Weights of a small GPT-style language model, trained from scratch on English Wikipedia.
Size: 15 layers, width 256, 2 heads of 128, MLP 1024 tanh GELU.
Architecture: LayerNorm before each block, learned positions, biases, tied embeddings.
Each number is 500 + 40 x the weight over its row's rms, rounded and kept within 0 to 999. Layers, rows and columns count from 0. Numbers have three digits each. The size before them is the row's rms in percent of the matrix's.

# up: layer 9 MLP up, 1024x256, rms 0.147, rows 585-597, columns 0-255
# down: layer 9 MLP down (transposed), 1024x256, rms 0.134, rows 585-596, columns 0-255
up585 101:516557564542569524446525497556500481488530492512499550454474439461546462493506551463498562530515378488497480574456447498439583461568504495476500506474480448465538456556481549509502549471538561423446540538532496466432586541527515453579545516433464478506501503441507457571500483446526482536483526473503517373431464463570533487482468574471509462491490494467453495482494523498518445480509580530536475457513513528536469501550501448516479490540486488441489517438471490477425490509503500525558534447478559415488509505560473510477511469458518469513495520471400460505496488569604523504523498477477461494480514499499448506527544376507502470498517495486529510550522554478458426487453526397508523521540534532491495487496475515534492511429516480493505598552591487504547484472513492
down585 104:482404518579454533487520549469511469471502395512467497487561504474557534487493435517456485519516564458540538465462584472464447532490553506498496494465486495530529574477569512474550432481469458494531510507548529442554513474490489539498417468571480492466535564534427506499532470576420491491515441507514543531488541571476430466534490492478430590531540464586509463475536563500508518516520493506491533475484515503531519509514526520429450550498504465484447499500453506544550460551483513512434491513398467533457558518437541484527478451521489485562501505440487440538450583536514495523539474493459530483515482448474494476541527489477446575496569476500489426478490387521487590470464533531601508524487498556524458503507516469514449508454497491448414449508479473480574562530478517
up586 097:548560487519553474617511549547497551503511567493521505519495454448452531491527482493419538539454504492488466536523475547440519470522503466477497482569473522466446496478463533479475489533439484385529409525519438562437472492444467557482458560511513574450567482556526510609443523487487467482516504588575547505523428479490440461422465496454517451544495448481559496474445465493507448549489482482555516622495483433545491524458502473475480549481524489539551504480495491475430554562493493481583576539486430440467507524519537533494515478445509493477497537580501465465506476499517518503513493498537552457517437538544499460528489541526493454483475431453471507516511445508462504463507504485490572540514551536522422552532410533494488542453511507507477512516463576518546498536494534
down586 098:447497464505464452474553510539457546532534492487493535536547437505502541508460511563462613472554508523523513500469459525460505433559503541496501501479458473466444556478495559492512467557541490521472522484586442532496517464442480588564502526477442511555490564528541452464563555475536496514501465492488505462477510531520475473536495470422478403511458456560557503500450527484558492534514557494446498509539473518532438393430502474536527525504496536454527544444393500431501491450551506520493554515501460552458453410519458540548504512491517532527491600573519492537439537491474520469476460421532529503453532510501591533494488462576533455533423459517464483572518503447487475525494484507479571528458536495471488517481509510486509454616514518542453511452514476462439457444490549
up587 098:539572515496522493596500513467424498484426467535538504572527531570475463527481485411479491581508524477537476563482573434482442443469540443522488528513526471568435482541496491514411564479475496490500521503511472492521534487535541503479464532464460471487528483434510508469515424508533486466510437539514455570558493435475532490560498559451508510519496468494480530429454526460484458481562516470498467516463522535490541445512497541463532478464490468485479560481521559476554481456438455458506545474502538516482486457502538497420533540480465406470563486499478476468490567489495499516524526390391486482468464460534536501460442548566527492439500496500559479556594376455518452488532487519494523547523573481612474567531477471458529490508470510558494481513486528430491520490553503
down587 091:510476483488536408374505500518554504544575530473429496469476544453529571561531500538518485492483484526422479448535468531534597499534524561480519540438494463459514537456546486491558467502491531512478504445475505457459430555513463560490513473463494444486458482552475530521503525479420513552539512455523515508484449503509475586433514444478503495480535517519542445485499553485514497492471490527524555481504469509488541526488463520462567511559524499443424374463508479508447532523472484491442515498458445536469541556440493543524479523481470512495509535476553445468477438553531502446497513572531486467546501538507466434572519479519480583570516500501435573469422497549533585496468540461528508500538474571390598524476488492537470483528438506455535482521539450568487502536467526
up588 110:518502530578457485506500463568485531497466410480426536498535410467613491535486578484485436477546542459481466552518468523531538490407479473410493469490471415565537566475448516478479604524523525497573545493509545547498500456540507476510484512518493498566509513506551523539512488490508577479519461479522556555520527482446559393541488498568504420483520492484547485516427448489423545557517502534586453461447530463520512524492487496531482452519517436492446454455469532473530513404484501476529500431550490509494518509572497514484551456548570509476528428454485461495481459461482519486485496502538438541535499523511438548542509488541495525494490505483481489557522483517552458499517545581534494479453473526443414506502516493460526473530535506519521472577400423524504506460474508
down588 104:507503558476474499471536435493522575531498511452478444422497477458437591468498445541597586484556512547502548535517515469486538428492507594535459431448513502492485548555506551497523486498513534436459508518538519527532486519499486504567546576483495487450502487519460456523459465519503478527442544508514550483520495549500542540486550439489517526477432497461553441540557501510515434504407491535447484543553470512528437540469518450507540594516443462481532500488577509531474589449508516446499548554464536508513467442460431503454562516480468465471553441526418551519488553487476428503484471459472495470469527509536484494543482429470548470511488509521446543519492504496454474459503516509512520413505422453522494536499464524481581474516514501541366481511531483461412462487500554
up589 100:615472538496532495512479488550462547542508443423459513476531419488563424522513516559486506439486525419542596521459449462510485476561526503505477459485478560503506480432526480528534484506524511559459472516534492516507537449495473538506490512395469548517557526501493526487549461471518492503463438480474437466523476523490468473554462556467477442485542461503457501436435556501544526477499500515467450478545504528486529476523560542535467519508494490441487424563457435526431493431484534501576443465502441501503439499507555535516510581503517566515534521457466493463455504508490413514484438577455556508434467573607511482550526451518556477500535485488532552519493540453509491533553487466427528462518548529530525409457531505489604494468464511560497489501505463496565482456564540
down589 103:524512508514546517532490516483463512416559500521505526516479547517525471502511533496562496445535431513454396531545539439449450480473497525440502549457499484441518504554499537488505544499538535447530503538517460487499444557500530523479470480545501540436510431528524485487429522548530629432494494525548568508494530476475424521468522501514503518557469470457558503510483511435533491405502535515457537475508454459586454515539478475496521502468491587563469503509566469532530554569477539463483534521461473511436441558455457509456498576564527441489423529501453514503619506440474549516517535542524550545538480438433446439492394481425464440473554495513471498546543499533508565500499527505486487425508510480450481547545504445550459424460519529525474503461497518502467475463464489
up590 097:457503498457523479485563539502453489456511550538526479444524486498401466512509535508425477533469447517490485489477520558449436479545464473480578523459469494544520505493501567579555602462448569498547485523446480524496569542519468514537504526486503538481442471435439551500491536504481539487514478498431526494444427515472510445543531506473561498411503492457538470493494505474494535453529501572514411464484521462482472459578494445557476514429558446541439532438490520522510499466469515557553475489534486437473510484505467507491482484496461504553491471487469504481511507513577511563528427576466491525555512518517465522451512528466421515500476520521492514408492565539544482409419471537492456562564529455502532518474546545467553453572479471461496552591549472620496446517487489
down590 092:479478511487458588476549448498531425472549523513501474551447409417539505547528487501574484512539496520495558429446486508541550499497527520511515474493523534523465475490457442516459527513575500449526494504595449516489447502470521412456507502518528506510468515567436494564473432516505516446475512471456500497491492491459507548565529532523518517435523485543498502499551503494482505518450554485488531444494471510453472498508485540484481452506494489474549510495566542389517458521497482496505589543457514467521561535508561570478527548428470464540539474544406472468558545503530463534504483531452517523522452457512531594583468566560540415504445434478516516515482590490515458524536555469529491384499487465467485458478453508536462426499559449546494508450511593551463550533460465
up591 108:527459518446497505530524478506468440521461472594584438472505446455541411508545515553486577496579441478451546527562467571425485534462468467521472462513480492474450577544479532539476523487527525494540518503548450517461451539513511453498476524565521474513518446511472507534473501470403482478475533460511487477472545528429460514487496501498534460450553558526446458481485522447492467513473526497466500512453521531479481556450498507449397553505492518515571513474477553502498487493512473509489454435438443473579538513438569530461498564500560477496448442504509455541518534554445467494506435528469493529588457518527567478512552573545531499558383544558555533536561519519481451465436482452553480554494530472550550524524481553490479522565545501503466508531532476558476547516571468
down591 114:508496522499539449570477466506527521546500449572472468480540538545576546527502512526464498506523475461464550473582458471447497470554584593496521441475540499561557527534517460489541480511484431480503431515438525512455482525506510509489546418502511444471538540516429526447535513445491511512564508468444464434498498491550513536485494466548485562547594527514540471433467414527544481533546513502484457533549511516557456534540468438507433525538501529546474527494431492456452471594446492510500481488486490499468534403501475513548511519561467514451455504492554477470522414497560549492498468432422472561569470473504447483517545531534473472488507456462543499506535503525575508588539513438489397562470455517510517455547536507520477517439478434519494466523454451437526471568522505
up592 108:541507460452508477492569509495550561494547554514514433457472502443533549479502491495518392511575528543478465477532468573474514555520441520505527419496519444546450461514493546494530479458479466447452509462467479435471526419530473504562573543516482547553556507520471571406493503567480505444496503452457503502500530343485478472492483450513449564499456516473529467549437507507519504454554491472500560549474531492544500527507485572474431558493528506500423586532437515549453504481493467488508488450523479442606470491532501511482492511443515473486503472474543452531549495478508482509492519498526496449545458556609524553554531530509510530415511449521518527505574551490471517511528506457505562536496473457475481552527440409457471454545459540496530449491508530506540564473510517
down592 103:534460552479557454473565527522515513513424536499508538465452490449546503529537513452517490550543518532555541540516484510513516495499553540503485547393521466558542471450515472487476553490556454485541468485559447501477561439463552512497541556449478547509532494484468398432468486534516452471536479464546498539521523486548534522476511488457500515523528448536539584471486576442542440508564587432516490484491479509553595481487469535478456455546441438477424512440532537483522480457437526508515522448482479592504537519488506493483560517495422499553508496458540499549467507513570553501389453480413498510573499479526519531578422514531471550490460549581500515480475451485569512507469509514474559560492508482442524517439482562539468455512530433499483473433540473495538505533519530
up593 101:471441539535523516458443465467427494510490565461490529388495455488454480514530502494515569473453454516518489531528494484467577521488529469471568477556441541518545531511492441479493496427570527469490439503538574541518527555490450548481508469494568463511526528550456527493480487509520479523436518521465558537493523562490480561452450545469562533475458531490467497533510454514489483511534503454509523549534427549432487433507479498465545566510482505486539452483561542547476517447547515519510406481490438433521505463433483481507404544521468510570482549529470534511486553474508494478521546464513532432498553546496464412550494481448459441564461551518511539571514521423419541533522509486501511550588440453611550447488520530513584495539453477470442556472519468498520515533535492
down593 102:472522492539495468533508547454471550619481574518440461418460527544513489498535510471503440513508495494590550440528496404478531470512549490513502473542465513475486476460500494442479532433582427509481499431481408491530458466419484437499490509480473469445495517598494490510526489504507500526512493479468494544458495543502459541535420438444520577534517481554505554495524571480485535423567523476453525525478550513514503525526528485502549477496480493496476483483539433531427536486498470478493442470565524492565440493513408497507452541486520461495522594493538433494542473622456502507489436542450531465567543517467486437545415467450430537572546550497511449453491507516463520494465407477531474563490492471505569504512498488542495470565490506495483497496510547514524507519479570
up594 094:458472472513491522475616479497579560515549511519531530541431477539463509546484484518458540438537519418512465445491545485535477569537490538514546514553556464488380555517462529498489414493566532408474507538522484461546507523527428534501432492452477565484530548535502465542475503463470550497483543530565472476475426505532432462508509514495454510534576470434519476531511478500499519472473510509529591481509467523500577543475472482478552510513503550444373482503478521433540509447525445508477474497474443502503502584518563484520472509500500472455453488490528417527429534525472546511515492555562552457457465574486468467484523478484549538490461513422532501485436449559504542517505518482493481473419500565455527485527555502543482571446529492529506536494508482477385509466505529
down594 100:531473501551507523459511534529575395514465487489498482521524558492505541527541540451519463515510565536487478575541560469509518529486537456427493495536532531481488483513519450481530508472446497434490507443501525451554451557550477530470472493474463440491535525439434495461485594522548468495445496467511575538461482503482508432519479553559466413535501562507490514473482471482467480463595550431430464511526458514467577472502549417488530524465504493501474519538493423528470442556507504447533450501487544530593525479479477495458525473528460505496492559543441528466551440512495419493437505456463474573455488539438515469557541467519470505543476491585458520454445561552521506537554441510543502585535516421591491509462520483511429434462523518442546474505497434485509518481486437
up595 104:425454500521418462502563490489462541475485575533480445465456528484519516500472453475488560498492466566412552532531490558445502493506412458514544512572486592473503456531482487589572517468496512526521455439458472489512511553556547457482480565531536496520462543553461568520546480517424444530463466511510518547484547465446540553510513535516527541557413521537507484526514529460498567558456512528403476521529480502471539503514501476489546476486536486497493457567541535473439472512493512516405521552418470469507582523508534505462504496500456455403455442518509440426491518477454521513461539522447543488529514596521520469570492525480483556480531460494524570527467510477549526475477491484449527534466579455519526511469487503567521498489499495472520518511585543411515533462558575
down595 106:507472490444520499597536505479492476466405502501497513510550529456563477456494456414504542511495495492479516488485514476568527455495515440530448510579517424463506432460486541529517555517502478503479489483462512459478486546472470467501474471477492444529447536432553466522463524563430506427467454554474494524477431552566519490546599523503542528537534482476517540531495455501516529493446439515517503503505518506507549461480534504485544475409507470486503538493479538490426531557435567513544491444510420501504556439499508526507497483510485557440547493511561555438576457454457497544451384501486451500496409456458490478461446524514428505487474510573471476537512527482456522438514548609467573455490540486553545576575530531499515574524489504494470561500535477465568487432518533
up596 102:484409491529439555507463547563564512469565509481467450525525535440506493495462465460491445508424514534508531451581468450461499559518512542589558541458519528464534523483422481492416515521471465390467470505535504502539505489571555469527499541509501465512490538476558462492570595523490541480493513490488580472487511450468502527459458452462526560540482530505464502452450452518545478523468591474573534466517566490545551535429578488455499462465538411543488542513512505481539485501510500525455479477502461520590459520436543495482456493500508576439529516460493471452536520506449492480530496493506493565502496571523482486490490511545471474479527445609497404516587545452481559448517476491477485426516481457482504474511525545453489510504552519416512449476519549514496432512538546
down596 103:500556531512532421510448513463461501564492509506551495568513418594505422540520460503530502512528423535542513468536493521500552527501484600516498504520500534374452509473541457504580509476470507505539473538491465517536522579487416511515518501484512545504515495499533439494454480511510504413507472501531487523428448507541474411515524547572465496514441525481475451546554479522552517510501497497470545428523423544482475519503433550457500527480457504503440498504489489474471541493444487465459510476488413485508527490468530485425534462478442465482524538475591484459452514466541498524508559525510552554469482451494474527557505513517459487449524452450543533458504510501581458525539440462533570552451473548579403449550472470520524509460561520450499545481467445472536509590573578
up597 096:483497392531518499504540507460553509552542483570518461543494512500409604514533481539503497510515528488446444419560555457442458494531459511506496528479490467487491485519533501489565451511440455535522524429478525526476499542511558500454405537448552507534484451547475525440513472477511511502485501584470496493569532466406424564546442494481607540474483519502536537534471493527502531462560485556535499499523440469531560471547515478550483444504517558481416492524459443460557469454541482503569466508488534465557586464521521477527525451522499481514498517476495475529536504584473514480459405445592599459514453529517454503501481538427492521518465505453520511520474483488431515460517493466528501529465402479455512542572543479521469477487556476502479575472507506453513469560516463